Weights of a small GPT-style language model, trained from scratch on English Wikipedia: tied embeddings.
Each number is 128 + 24 x the weight over its row's rms, rounded and kept within 0 to 255. Layers, rows and columns count from 0. The size above them is the row's rms in percent of the matrix's.

# layer 4 attention value, 576x576, rms 0.0298, rows 435-447, columns 216-287
size [102 100 107  95  95  97  96  97  93 100  90  93 106]
[[148  88 121 112 119 113 157 104 138 145 144 153 121 108 133  96 103 108 148 109 143 134 118  95 132 150 130 120 131 113 111  75 166 106  98  99 140 128 129 126 108 152 160 112 120 110 127 138 169 143 151 110 140 122 161 132 118 144 141  75 121  88  99 162 137 125 145 141 173 163 119 108]
 [213 161 148 118  59 110 134 162  98  56  82 132 161 125 144 145 122 111 106 156 132 113 125 127 128 162 124 123 146 121 173 112 143 149 121 157 130  88 118 167 139  96 128 149 140 147 125 139 162 193 121 110 156  77 140  98 135 125 131 157 150 109 112 139 153 114 150 149 111 162 101 150]
 [130 125 115  96 119 130  98 100 128 142 119 146 145 127  85 142 148 168 153  91 163 132 114 110  99 140 152 138 142 107 132 121 117 135 142 152 109 157 140  95 115 136 154 113  43 134 112 140 134 123 107 120 161 122 123 106  98 109 104 131  98 142 144 114 140 114 115 122  82 118 141 149]
 [139 158 109 125 115 109 168 147 143 106 108 104 162 102 132 112 103 148 130 109  96 113 183  99  73 166 136 134 142 126 146 145 138 130 169 140 146 113 122 102 133 151 189 107 151 169 149 139 126 165 110 137 150 157 136 143 118 110 141 147 115 131 162 135 114 165 185 147 147 143 107 142]
 [ 99 120 136  78 122 130  89 164 167 139 118 141 141 105 126 147 113 130 135 146 114  98 119 143 129 180 181 153 135  83  79 100  98 168 191 140 135 185 142 103 153 145 136 127 145 113 137 103  94 145 155 102 111 117 123 112 119  81  96 180 128 130 132 119 141 131 105 129 149 100 175 163]
 [142 138 157  76 132 150 137 144 134 144 114 166 117 136 162 141 125 112 163 111 146 133 141 151 101 146 123 100 116 104 142 174 135 130 142  96 130 124 157 106 114 120 133 156 157 119 126 188 130 149 144 150 159 127 138 131 113 103 127 115 131 147 135 170 143  85  91 111 101 145  56 147]
 [ 78 133 128 161 130 110 147  96  89 110  87 125 126 146 126 171 144 108 124 140 127 160 114 143 120 114 168  94 136 102 124 104 154 111 136 154 128  96 131 153 120 114 160 120 124 105 142 152 136 102 117 100  62  92 179 132 107 118 132 112 158 115  70 142 117 137 127 110 170 126 106 126]
 [147 114 114  97 168 114  96 160 114 151 140 118 174  82 129 138 137 151 157  99 142 124  99 150 129  89 122 140 149 119 154 155 113 128 159 126 151 170  95 127 172 105 124  81 189 126 143  95 143 123 157 140 110 117 126 107 140 133 103 185 101  99 142 149 103 126 120 123 111 156 115  94]
 [153 140 135 110  97 120 103 152 121 128 137 132 151 114  99 129 144 128 147 136 149  97 148 141 104  90 159 175 154 166 178 120  85 132 127  96 100 108 122 142 114  56 109 128 108  91  83  86  96 123 169 124 126 151 129 155 153 124 127 174 160 113 149 138 147 118 158 111 140 148 124 116]
 [126 106 152 137 136 140 181 142 102 139 151 105 129 121 110 102 112 138 116 139 122 122 149 155 110 129 119 123 105 130  99 125 118 150 151 107 137 159 138 101 138  65 164 100 113 138 114 127 158 124  77 122 123  86  94 118 106  84 143 149 110  93 156 136 113 131 142 161 146 175 127 103]
 [ 62 161 116 133 124 100 142 163 137 107 168 200 145  78 152 139 110 138 175 134 111 189 127 124 164 141 138 152 153 122 129 158 113 137 140 102 113 141 128 106 147 103 138  91 138 144 119 140 142 174  56 139 100 127 141 122 161 107 110 105 133 105 113 162 116 132 134 121 106 147  96 103]
 [134 109 122 133 146 137 160 140 108 138 134 137 100 119 142 197 132 125 120 101 124 122 139 153 163 124 101 138 117 121 146 140 169 131  97 124 121 167 128 132 139 138 132 144 119 121  99 125 151  97 148 103 153 126 113 114 133 159 145 106 167 134 111 108 122 152 145 152 146 130 117 147]
 [134 133 190 109  94 122 140 157 125 134  98 114 174 178 120 148 159 159 133  70 106 111 114 123 170 197 145  86 136 138 154 141  68 122 155 135 115 116 107 126 124 107 140 145 106 158 122 136 115 122 105 155 115  89 120 130  99 161 138 119 127 125 150 133 147 132 102 148 145 123 110 153]]
# layer 4 attention output (transposed), 576x576, rms 0.036, rows 435-447, columns 216-287
size [101  99 104  99  98  98  96  99  91 101  90  99 102]
[[ 88 115 114 134 124 132 148 114 132 130 142 142 103 105 139 100 160  99 101 109 128 140 137 104  99 128 120 134  99 112 135  69 153 132 142 113 155 124 119 166 152 136 110 158 119  86 125 121 118  86 144 100 164 113 152 180 149 129 116 122 158 102 132 122  85 156 141 142 149 211 104 119]
 [177 157 119  87 144 118 122  73 136 131 177 106 128 104 119 110 122 120 154  90 132 140 170 109 154 140 102 123 140 108 123 133  90 155 153 109 153  77 153 148 120 137 176  98 129 152  97  98 121  77 124 150 141 160 119 120 155 109 143 135 134  78 160 129 102 131 181 138  88 112 114 149]
 [131 113 155  97 110 109  99 113 136 156 118 115 123 132 106 144 186 171 157 117 138 170 120 151 132 138 130 136 123 120 146 122 107 114 151 114 106 135 136 107  98 137 154 117  88 131 158 156 106 115 139 123 141  69 121 118 121 127 133 103 136 126  85 113 123 151 137  96 102 106 121 154]
 [141 104 100 130 131 164 123 135 136 128 103 160 147 119 170 110 116 148 127 113 108 108  94 158 117 112 139 114 101 125 165 118 102 122 184 162 108 105 128 110 136 159 159 170 119  79 130 188 118 116 105 176 134 115 162 141 111 147 145  95 124 115 131 114 181  76 146 135 102 110 132 111]
 [113 124 147 125 119 109 118 145  93 113 120 152 115 132 138  68 165 130 107 106  79 145 126 127 173 116 149 112 153 161 124 153 125 145 135 121  92 125  80 141 146 178 124 149 138 135 151 130 132 109 150 167 155 159 124 119 151 131 115 115  83 172  80 188 168 132 147 126  88 106 128  97]
 [156 105 139 156  93 145 122 140  92 123 112 106 129 138  98 102 125 145 146 134 155 163 147 123 136 118 150 172 142  98  92 128 176 135 115 132  80 133 162 122 184  84 110 105  79 170  96 134  91 129 130 169 153 115 114 153 160 115  89 101 121 104 104 129 146 148 142 154 110 160 131 145]
 [121 153 127 137 126 140 149 122 124  92 106 112 161 115  91  97 153 129 144 142 159 118 120 139 169 147 111 146 125 114 106 137  88 159 165 101  98 130 163 131 120 161 112 100 128  66 136  77 166 102 162 115 127 139 133  66 134 153 187 123 117 131 127 104 137 140 139 154 159 101 120  78]
 [ 96 139  99  80 130 137 197  94 123 148 158 123 138 124 140 101 145 113 107 108  80 128 120 112 123  83 135 158 104 159 138  97 102 132  82 184 125 166 124 148 147 117 119 129 125 137 139 155 115 115 119 140  80 154 137 143 104 158 101 204 115 147  95 102 124 136 146  99 108 100 106 120]
 [174 107 144 148 129 160 123 165 115  99 113 132 142 117 165 160 155 184 122 163 126 104  91 125 134 123 117 113 126 102 134  95 125 110 118 110 152 144 145 142  94 130 164 140 133 142 124 140 101 115 124 154 135 169 176 153 129 119 146 168 148 132 152 134 129  95 122  70 106  98 156 122]
 [131 134  92 117  97 121 153 154 122 100 151 109 102 133 109  61 117 151 144 129 118 125  78 157 102 121 103 137 138 127 113 138 183 141 141 162  88 128 137 169 161 114 153  86 169 156 127 122 119 107  81 129 109  99 121 148 141 115 118 140 102 114 110 117 154 137 129 149 134 155 137 125]
 [101  60 133 155 138 158 151 124 120 142 113 143 138 119 147 130 144 109 102 109 136 132 140 128 190  78 137 126 116  99 134 113 100 147 124 103 150 118 124 116  96 109 108  99 108 122 115 101 142  91 103 137 168  96 109 170 121 124 155 133 163 186 140 120 108  85 102 134 137 151 104 106]
 [147 151  83 134 164  88 117 127 132 161 123 172 144 173  90 115  88 106 131  83  81 145 119 132 110 137 145 116 156 154 140 112 117 121 115 136 152 127 140 141 121 122  91  96 135 124  97 103  81 151 130 135 157 107 128 135 155  96 147 140 135 118 151 122 139  94 182 124  91 113 153 121]
 [123 143 116 145 143 107 142 127 109 102 118 140 150 128  97 144 139 175 148  96 119 147 106 134 171 161 146 120 122 147 132 150 119 136 139 139 113 116 114 124 128  73 119 127 100 111  96 100 149 143 169 125 145 112 102 150 147 150 147 152 153 141 108 108 135 139  91 156 147 103 132 130]]
# layer 4 attention query, 576x576, rms 0.029, rows 448-481, columns 216-287
size [ 94  95  92 102 102 104 110 104 106  93 103  99 103 101 106 105  87  89  94 104 100 102 101  95  98 100  99  99 100 101 103 100 103 105]
[[115  98 136 160 122 148 157 159 126 162 120 143 174 121 116 134 159  98 104 145 102 123 145 174  99  94 147  93 146 103 102  89 132 148 127  94 135 109  84 105 135 128 129 108 146 144 172 147 140 144 159 121 140 138 148 130 123 116 160 172 120 138 120 123 110 159 127 101 126 119 146 153]
 [123 142  83 163 102 135  99 154  90 127 106 117 148 157 129  84  81 126 137 181 125 118  87 137 144 134 128 143 107 136  99 125 140  87 137 167 100 130 130 103 148 129  92 154 125 165 119 144 142  93 114 128  92 147 151 160 120 192 113 114  89 126 147 152 169 139  90 168 149 155 133 125]
 [135 128 135 160 146 157 160 133 102 165 119 129 170  77 108 150 140 113 104 125 121 146 170  91 146 109 106 106 136 164 152 110 123 152 117 141 133 153 117  99 136 139 121 112 130 162 104 120 124 164  99 120 133 127 147 114 166  91 152 146 126 123  83 104 153 142 111 140 131 163  93 113]
 [143 156 156 145 139 108 152 117  87 117 113 116 109 132 136 155 152 128 123 129  82 180 143  86 120 108 110 158 102 145 142 127 139  84 127 132 107  81 108 140 140 118 132 110  98 137  92 136 136 141 131 127 104 114 119 156 128 138 136 100 135 109 127 117 116  80 108 100 130 166 127 155]
 [148 114 128 129 118 154 144  99 149  99 119 100 102 111 119 111 150 110  93 142 145 107 124 130 104 132 178 148 161 112 153 111 113 141  97 146 119 143 134 109 129 150 147 110 122 138 115 110 181 151 135 103 101 156  96 131 115 162 141 132  91 115 121 140 113 160 146 154 115 121 131 103]
 [108 146 105 132 140 104 117 108 136 109 164 128 121 118 110 175 132 177  75  96  74 145 176 132 129 126 133 114 107 153 124 112  76 129 139 183 134 104 160 123 114 141  70 138 168 108 137 121 126 137 143 163 130  66 134 135 130 139 142 149 139 105 120 141 152 121 106  93  77 140 144  96]
 [114 145 156 160 108  79 118 139 146 108 129 117 124 117 129 120 122 137 110 191 168 155 109 159 113 138 139 127 151 131 143 143 149 106 127 125 148 147 110 107 121 118  74 135 160 110  87 111 151 108 131 138 132  97 144 112 134 149 125  87 175 111 114 110 160 117 106 139 121 104 143  88]
 [116 122 161 127 127 154 136 128 138 174 134 142 153 142 138 172 149 154 116 178  90 126 134 131 142  72 149 122  91 126 118 153 140 111 134 137 102 115 119 142 156 141  91 135 128 104 113 150 124 168 157 120 139 101 128 132 104 131 148 171 127 156 122 120 108 139 143 157 137 116 141 119]
 [143 148 141 161 120 127 143 121 144 125 141 145 109 139 137  72 101 107 133 113 121 140 124 129 137 106 129 110 122 140  99 120 119 161 140  78 118 123 123 126 131 138 129  88 155 143 168 142 107 114 138 165 116 157  96 126 105 127 168 131 122 135 107 148 135 130 137  93 135 137 144 138]
 [174 161 133 123 112 141  94  99 105 148 128 141 113  68 130 111 123 156 131 145 131 118 145 121 171 116 140 136 107 137 153 142 151  85 112  99  99 148 103  79 145 149 111 120 134 112 143  85 116 161 126 144  78 122 131 121 126 120 123 142 127 149 137 100 140 102 182 147 125 121 139  88]
 [140 116 145 191 108 124 143 179 132 163 110  96 144 120 135 130 156 113 107 132 128 172 119 138 129 130 149  98 127 133 148 155 141 138 158 143 151 164 129  99  78 129 126 148 121 135  97 108 142 107 151 148  92  92 142 169  88 123  91 145 105 131 101 148 164 140 135 108 129  90 132  90]
 [128 118 153 159  93 113 116 127 132 129 148 124 128 102 112 135 167 158 152 164 131 114 101 113 113 118 119 161  95 116 118  45 140 163 124 136 106 122 125 111  66 130 106 138 128 118 158 124 115 107 165 111 185 140 145 103 121 174 143 133 131  69  88 152 118 130 120 131  94 128 109 102]
 [106 129 116 118 139 109  89 154 102 112 149 118 128 100 105 130 129 116 143 161  94 144 121 158 146 122 149 149 146 116 167  95 118 157 135 153 134 177 114 114 120 120 115 130 103 152 127 142 119 110 148 132 142 141 174 160 155 118 114 142 165 126 110 106  83 137 113 139  78 129 114 114]
 [ 87 160 109  94 123 120 153 114 116 105 149 132 119 131 115 118 164 116 140 102  95 108 143 117 146 107  92 133 115 120 115 144 156 135 146 171 102 123 135 135 102 173 124 121 108 100 111 132 150 117 143  96 122 139 171 137 106  96 132 115 117 135 180  95 118  79 124 125 109 114  62 169]
 [127 120 143 119  97  97 139 133 127 150 148 151 137 142 151 110 148 156 115 142 116 126 153  92 100 103 130 155  76 124 107 125 135 119 146 126 132 125 157 128 128 137 134 130 112 117 156 109 144 113 117 153  99 144 159  87 130 103 111 169 194 125 114 156 102 149 114 101 121 117 127 137]
 [144  90 127 138 123 147 147 128 127 162 152  80 137 127 133  97 131  86  94 159 129 107 131 120  88  95 151 122 165 126 129 119 131 121 137 141 160  92 133 136 139 153  97 150 101 113 110 119 150 168 115 120 110 117  96 143 129 145  95 159 111 135 119 129 118 178 150 100  95 168 121 142]
 [134 117 122  76 105 122 138 140 104 155 145 128 145 112 124  95  82 135 151 116 122 154 142  99 107 144 135 163 135 110 122 180 136 129 118 170 146 124 136  76 114 181 119 121 185 181 110 145 173 112 117 163 131 110 142  94 103 178 118 115 114 161 157 184 117 134 107 155 148 129 114 156]
 [110  64 132 182 108 112  96 146 139  88 147 134 128 114 121  56 106 126 174 111 143 107  96 124 114 128 149 135 129 117  93 135 102 113 101  99 125 114 157 186 146 129 125 136 128 133 111  68 157 128 129 126 216 132  96 110 139 161 168 156 144 133 124 139 129 151 104 126 118 123  97  71]
 [128  99  95 134 143 102 137 161 168 153 150 147 197 112 129 120 127 119 128 127  95 133 127 144 144 137 136 107 124 133 123 117 133 102 154 103 121 118 175 132 105 114 132 148 181 118 132 139 114 114  99 128 137 107  90 155  82 132 135 117 131 150  83 116 108 143 119 108 163 144 111 158]
 [134 134 156 143 125 154 112 178 152 134 125 115 129 151 133 108 109 122 166 144 161 135 139 164 130  87 145 151  74 133 145 142 116 124 137 119 142 115 102 105 108 154 100 188 122 145 139 104 119  88 137 156  92 121 124 123 112 142 129 126 106 138 163 105 163 158 115 125  93 164 134 147]
 [137 120 141 130 136 125 122 105  96 141 148 117 151 166 133 139 133 144 118 143  82 108 109 136 140  90 132 161 143 134 133 117 133  95 117 120 101 151 161 138 100 150 130 115 151 143 126 117 119 176 129 127 138 151 137 153 146 139 146 119 146 114 141 186 181 116  72 138 143 117 114 140]
 [172 111 120 113  89 112 119 105 142 124  92 171 132 145 122 129 120 159 113 124  84 122 103 143 125 112  92  93 143 117 123 122 145 124 100 164 157  98 143 125 129 114 124 109  84 140 120 120 124 153 134 105 133 141 104 124 162 137  86 110 161 126 118 118 115  91 151 130 150 157 106 120]
 [ 83 160 159 119 107 139 141  89 161 152  55 110 117 132 118 129 141 154 158  83  89 196 113 161 142 129 147 150  60 163 107 186 113 103 111  62 119 113 152  92 129  91 115 112  90  87  83 136 134 134  88 129 121  93  69 153 106 135 102 139 114 158 117 128 145 142 116  91 138 125 101 142]
 [ 77  98 108 120 136 142 128  87 101 106  93  92  98 136 109 124 106 102 125 152 114 123 156 121  76 148 133 122 142 123 119  72 113  97 115 105 140 106 133  94 121 105 118 142 168 101 132 162 139 160 146  78 123 144 150 154 163 141  99 153  88 107 135 135 141 101 128 101 143 143  98 100]
 [127 126 155 135 156 124 125 155  94 124 147 151 168 168 113 118 119 122 195  63 116  87 120 147  82 154 111 111 169 131  82 110 124 118 114 139 110 133 133 103 168  87 134 115 115 137 135 137 103 134 112 106 105 125 131 128  96 130  91 129 116 156 148  87 107 130 125 144 130 151 140 169]
 [138  99 159 122 148 134 110 117 141 132 133 105 130 128 126 172 105 152 117 153 100 129 113 132 154 144 129 138 153  78 122 150 142 137 119  91 117 139 146 150 165 186 149 112 113 142  99 153 101 124  66 121 136 150 138 146 105 137 166 132 125 141 102 147 143 146 137 161 136 120 140 128]
 [ 80 128 167 158 130  91  99 101 132 131 101 173  98 193 101 139 118 111 172 130 102 113  95  86  87 141 119 125 127 136 145 127 144 146 111 111 173 143 132 107  99 129 121 105  96  97 137 169 116 114  88 106 133 105 107  96 103 100 126 187 153 127 161 120 130 132 174 137 112 154 135 182]
 [192  99 138 164 139 168 167 152 168  92 128 114 135  93  95 142 148 125 137 116 110 109 124 140 152 119 144 101  89 152 110 149 163 141 192 159 129 115 102 122 126 122 132 126 129 138  60 144 132  70  86 156 105 118 134  90 124 142 170 149 155 121 142 152 166 135 135 105 103 110 129 106]
 [117 134 149 118 108 134 121 151 123 115 140 189 101 107 158 140 108 174 105 106 119 147 116 112 146 133 112  96 119 116 132 130 100 147 112 123 163 177  98 176 129 102 105  97 110 120  74 135  88 116 141 136 142 155 117 129 125 133 125 127 112 149 154 122 102  82 138 145 145 118 164 138]
 [116 123 160 145 162 129  99 162 142 116  92 115 154 102 140 121  83 132 189 143 152 128 113 166 145 115 124 153 151 141 135 102 126 119 132 114 128 138 106 143 127  95 100 131 137 147 142 136 210 105 135 117 111 121 121 117 132 120 116 138 115 105 106 141 114  91 134 130 108 120 122 125]
 [111 166 140 111 111  83 141 106 166 113 150 123 173  82 118 131 125 104 147 146 101 134 153  86 134 102 164 101 137 143 104 118 142  90 142 143 104 111 118 103 124 127 158 140 146  94 133  96 115 111 136 161 125 151 109 110 139 105 125 113 126 152  81  96 120 141 114 154 120 123 135 130]
 [151 180 115 141 129 105 162  86 112 109 117 136 160  77  99 177 137 102  88 174  99 119 179 119 145 107 159 139 145 133  88 123 171 156 104 137 125 139 132 131 109 155 134 153 127 129 151 147 119 134  94 127 108 147  94 111 144  85 120 136 160 152 143 115  90  93 119 100 129 138 102 181]
 [155  86 114 113 137 114 125 111 145  99 159 129 103 143  93 100 149 211 103 127 149 133 139 172 111 136 176 125 156 152 165 181 137 125 113 104 115 154 105 113 136 114 134 100 161 180 135 173 148 124 106 109 148 159 109 159  98 115 135 106 150 123 122 122 141 137 108  92 126 136  90 105]
 [131 130 149 136  81 129 139 116 137 119 120 120 128 133 144 132 124 130 118  88  95 125 146 148  97 109 118 137 103 132 116 178 115 138 120 140 114 162 158 114 100 103  95 144 167  85 108 121 144 136 166 102 138 112 142 119 107  76 113 123 139  93 180 150 106 136 106 102 130 139 134 148]]
# layer 4 attention key, 576x576, rms 0.0282, rows 448-481, columns 216-287
size [ 82  83  91  96  90  94  95  99  94 106  99  93 102 105  99 101  73  80  87  87  93  99  96  99 100  90  97 102 102 101  98 102 100  98]
[[127 128  81  99 146 134 162 141 113 125  91 140  96 135 139 175 178 147 116 130 120  89 140 133 137 144 122 154 106 128 105 100  76 131  98 156 178  60 144 158 117 119 145 184  85 140  98 103  93 149 149 138 126 101 178 162 132 171 121 132 136 148 150 121 122 149 107  84 172 115 101 107]
 [100 117 124 175 171 137  75 118 144 116  98 132 134  97 160 186 105 110  93 118 130 151 106 146 105 120 163 132 107 131 146 110 140 124 128 123 160 108 176  99 131  79 126  90  97 128  84 102 111 121 121 107 179 130 119 171 136 101 143 110 163 140 130 144 104  97 165 122 130 118 133 162]
 [ 99 133 104 138 107  97 111 115 102 103 126  98  99 180 141 138 114 135 172 176 139 131 137 154  87 115 121 117 121 123 128 136 107 132 166 139 105 116 144 169 141 100 136 123 131 150 145 136 137 124 106 136 131 150 136 189 137 155 148 151 130 122 135 111 133 171 130 158 122 129 132 112]
 [135 115 179 136 141 110 161 143 139 132 111 102 146 123 171  94 178 167 127  70  92 154 115 122  92  93 115 105  90 157 112 113 151 146  81 135 119 116 109 138 125 107 128 138 137 134  97 120 102 108 138  93 154 118 149 157 121 147 131 165 154 117 154 148 101 103 159 134  80 115 151 128]
 [126 106 165 177 110 176  93 153 137 142 101 157  99 145 122 153 139 135 120 106 117 124 142 129 109 139 114 112 133 132 150 129 130 144 102 101 132 119  81 125 137 125 172 113 140 147 167 161 152 125 104 160 166 125 155 133 102 154 128 102 138 134 138 136 115 146 154 185 121 134  97 117]
 [ 98 128 163 141 110 132 156  99 111 136 128 145  87 110 149 118 133  82 101 161 132 149  92 116 100 140 110 172 128 119 118 141 100 131 146  85 119 138 115 140 140 125 132 101  94 134 114 145 136  96  94 166 173  90 146 117 121 153 114 173 167  93 130 165 174 158 162 168 134  83 135 181]
 [118  96 137  88 131 117 121 109 106 134  99 151 164 121 116 136 122 105 106 106 147 118 129 126 157 127 174 128 158  99 125 145 104 150  82 123 140 111  86 163 139 119 117 149 121 156 104 130 116 100 119 163 143 154 191 112 122 158 102  91 138 117 113 151 164 147 121 158 140 160 141 136]
 [122  86 159  90 134 148 170 156 148 101 112 131  93  69 125 156 156 153 137 120 138 124 120 148 185 139 129 104 169 168 127 107  82 124 107 128 127 146 135 180 143 136 141 113 125 143 143  88 146 131 155 105 147 110 131 116 105  87 111  61 109 104 129 127 127 146 103 132 101  94 119 141]
 [142 137 137 112  76 124 167 135 150 139 102 144 148 110 126  76  86 125 137 134 120 108 126 133 157 153  87 151 127 132 156 162 139 123 124 122 103 129 109 116 178 122 151 123 132 104 127  95 120 118 148 134 136 112  97  70 190 111 103  91 150  96 106 135 169 119 148 166 106 152 132 107]
 [138 171  97 164 119 136 139 129 117  99 104 138 115 164  80 140 110 143 129 116  99 142 112  92 133 132 114 132 133 130 125 118 101 142  73  95 100 126 141 106 149 155  97 113 158 105 117 119 191 118  88  99 166 145  78 178  84 108 135 138 124 138 137 166 101 109 105 117  92 119 120 136]
 [132 117 139 119  84 133 112 115 140 117 123 116 120 132 147 147 119 127 138 113  96  84 116 118 150 113 134 126 128 121 164 112 107 108 113 160 135 126 149 111 145 104 115 112 147  88 163 151 119 140 110  89 175 104 126 116 154 128 115 178 146 115 108  92 137 161  97 150 150 163 118 126]
 [145 145 103 122 104 162 136 144 100 143 121 134 109 117 123 112 107 120 156 101  93 128 101 110 124 104 137 108 107 164 137 134 132 144 147 131 146 140 127 134 155 163 122 160 152 126 113 164  99 157  92 146 123 125 126 137 137 111 127 145 131 156 131 116 113 137 132 165 134 138 105 131]
 [166 121 119 175 146  79 143 186 129 154 132 146 109 132 152 112 112  55 142 136 121 111 134 132  99 123 117 136  87  92 104  86 164 129  92 177 118 118 120 102 115  83 133 123 149 145  91 113 131 118 128 129 130 138 105 138 119 166 138  98 155 128 147 171 129 123 112  90 140  99 135 130]
 [155 145 163 122  62 127 132 127 102  92 131 133 113 121 122 155 147 103 131  99 139 101 122 105 113 134 121 115 139 107 119 101 108 106 110 135 121 145 118 134 137  93 113 159 125 130 141 162 129 110 158 152 107 178 113  90 110 114 156 135 142 134 133 128 148 153 152 132 191 118 120 131]
 [190 170 110  97 140 141 141 105 119 154 176 135 130 102 109 149 151 125 163 160 142 107 139 142 149 128 103 157  93 103 174 143 118  97 104 122 134 123  91 108 155 124 113  79 116 164 114  85 144 117  74 156 104 120 149 116 143  89 140 131 121 141 108 159 134 182 130 111 125 199  97  99]
 [151 147 115 148 135 116 149 128 118  90 105 108 128 155 147  99 129  62 107 144 174  96 121  87 139 162 123 126 123 173 109 126 156 140 106  83  98 154 137 121 130 195 169 142 136 103 150 149 130 124 156 164 117 109 126 130 141 109 139 142 158 137 134 143 125 110 110 124  89 127  97 108]
 [ 86 119 106  90 117 159  96 148 157 140 116 151 104 115  85 150 183 135  89  92 128 110 123 154 126 156 138 109 108  87 128  85 130 129 162 186  91 115 113 123 166 135 145 112 111 100 124 132  86 155 122 107 188 149 149 187 162 102 154 136 115 154 133  76 111 137 161 116 132  99 142 138]
 [113 115 136 113  68 138 124  89 115 159 167 162 128  86 105 113 102 168  78 111 127 114 105 121 149  93 138 118 128 110 126 144 147 118 113 113 106 202 104 149 138 139 139 124 167 144 133 107 115 108 109 120  92 129  93  98 145 117 121 144 101 120 119 113 130  66 158 124 159 171 104 157]
 [144 136  94 173 101 151  88 100 153 153 143  84 144  97  98 113 101  99 141  84 120 120 137 130 108 133 154  99 143 122 166 160 129 140 155 129 128 153 132 118 152 100 106 141 124 114 106 131 116 142 129 135  81 155 103  89 189  89 155 119 118  98 107 112 104 125 101 162 161 136 128 138]
 [154 156 131 108  97 133 160 106 141 112 158 140 141 136 174 121 138  94 144 166 108 113 154 132  81 145 108 116 119 124 139 109 161 131 144 163 136 125 100 134 153 129 135 106 138 135 108 130 133 115 112 141 147 136 104 116  96 139 126 108 160 126 141 158 119 168 173 154 160 103 171 118]
 [126 132 125 171  81 186 147 136 160 126 144 169 115 188 128 175 129 140 134 166 107 104 126 134 114 110 143 105 119 161 144 182  99 150 139 157 163 140 133 145 129  98  60 148 112 169 125 139 175 140  98 125 118 152  97 112 114 134  87  68 121 129 137 135 121 120 133 108 117 112 109  72]
 [104 136 106 108 133 160  76 105 143 153 108 119 107 135 120 123 184 113 117  81 195 140 121 105 144  84 131 133 100 107 130 145  79 143 138 155 148  86 137 165 108 101 142 112 112 148 170 145 131 162  86 101 119 150 183 156 136 117  94 120 120 112 132 146 106  96 129 144 123 113 119 114]
 [ 70 164 123 120 110 112 121 122 149 187 145 130 157 130 163 155 175 147 125 122 158 109 141 174  82 109 118 155 122  96 120 141 166 163 151 140 153 129 104  92 115 127 127 114 142 152 125 117 125  90 179 117 116  75 188  92 127 163 133 123 105 126 138 122 136 115 132 110  90 111 142 123]
 [ 80 129 108 111 128 110 157 139 116 140 134 106 136  74 111 142 156  68 118 143 128 134 138 133 145 134 148 116 147 106 127 121 155 123 127 133 128 162 136 132 139 131  89  89 112 130 103 125 144  96 132  98 132 136 132 151 126 123 126 129 133 110 140 139 118 132 111 112 112 122  76 124]
 [140 104 152 100 102 114 183 115 171 169 137  94 167  92 135 147 115  96 125 143 112 155 133 144 200 112 144 142 151  98  84 109 146 126 156 142 111  98 146 122 121 139 183 117  91 109 167 166 132  91 108 104 168 149 144 141 163 187 138 130 163 107 161 126 117 141 135 115 102 117 109 119]
 [125 124 125  76  95 116 126 110 134 123 112 120 103 111 150 126 115 130 152 106 136  83 130 132 131 122 102 139 135 137 133 149 119 128 145 151 149 117 136 132 182 162 111  83 110 119  94  86 137 133  95 150 128 110  98 165 156 136 149 116 127 132 140 119 161 154 103 127 141 152 121  96]
 [160 141 129 120  86 108 152 131 119  91 124 169 133 184 137 128 118 124 131 110 105  86 180 129  96 147 130 136 133 118 114 133  95 141 124 147 121  75 106 137 127 132 117 124 100 182 147 114 179 119 133 109 125 134 121 155 112 101  92  73 139  75 110  87 130  69 141 130 146 143 125 106]
 [103 143 115 150 140  98 177  87 138 119  99 152 159 122 146 129  91 138 123 124 116 146 105  97 159 108 137 160 141 147 147 127 158 146 108 126 120 135 135 125 120 118 152 156 158 119 130 198  85 106 155 130 131 143 117 152 171 138  96 126 115 108 140 156  98 114 106 151 111 106  94 152]
 [136 137  92  96 127 124 145 131 137 174 137 114 160 135 113 115 152 152 103  60  98 113 132 120  83 128 142  99  97 136 136 136  92 123 150 134 143 109 124 126 117 124 164  69 104 137 123 143 113 162  37 116 114 114 111 164 124 203 122 110 145 190 131 120 110 130 133 145 119 173 137 141]
 [ 98 149 133 136 172 123 115 128 157  76 146  92 151 118 141 127 102 151 110 121  94 124 151 132 140 184 124 149 124 169 120  77 151 108 113 132 114 117 142 107  94 155 119 108 126 160 144 155  98 122 143 130  95 105 147 147 172 148 143 126 127 112 131  95 141 127 123 124 122 129 109 105]
 [114 134 119 124 125  85 106  97 161 121  85 128 116 125 145 111 167 128 129 127 144 108 153 118 106 105  94 154 187 125 107  94 129 112  83 121 146 170 108 112 135 180 134 117 144 114 155 123 144 117 116 128 144 163 103 115 167 121 139 144 102 139 180  99 179 107 147 100 122 123 140  88]
 [166 166 143 145 165 141 156 140 107 156 105  76  98 113 142 116 130 152 137  99 145 127 161 189 106 139 134 138 164 139 136 109 141 104 133  93 146 123 167  73 133 111  82 129  97  87 113 132 120 191 142 140 196 106 161 160 116 110 109 199 124 146 115 104 143 153 130 139 121 130 147 123]
 [ 99 158 131  94 135  78 120 147 121 138 152 127 102 138 127 148 126 133 131 114 169 126 103  97 119  98 123 116 136  97 147 152 159 138 152 134 107 126 172 144 110 173 151 153 110 142 120  91 104  89 127 109 124 118 158  70 151 158 116 137 169  85 112 140 142 149 114 144 147 136 109 136]
 [109 178 111 118 159 128 118 119 150 101 152 171 113 125  97 111 108 129 146 109 103 125 104 149 101 163 113 158 172 128 136 107  95 130 160 101 111 101 125 164 146  86 127  99 126 136 132 143 138 122 136 139 114 149 147 132 130 167 133 140  89 130 127  99 122 185 157 120 162 143 111 154]]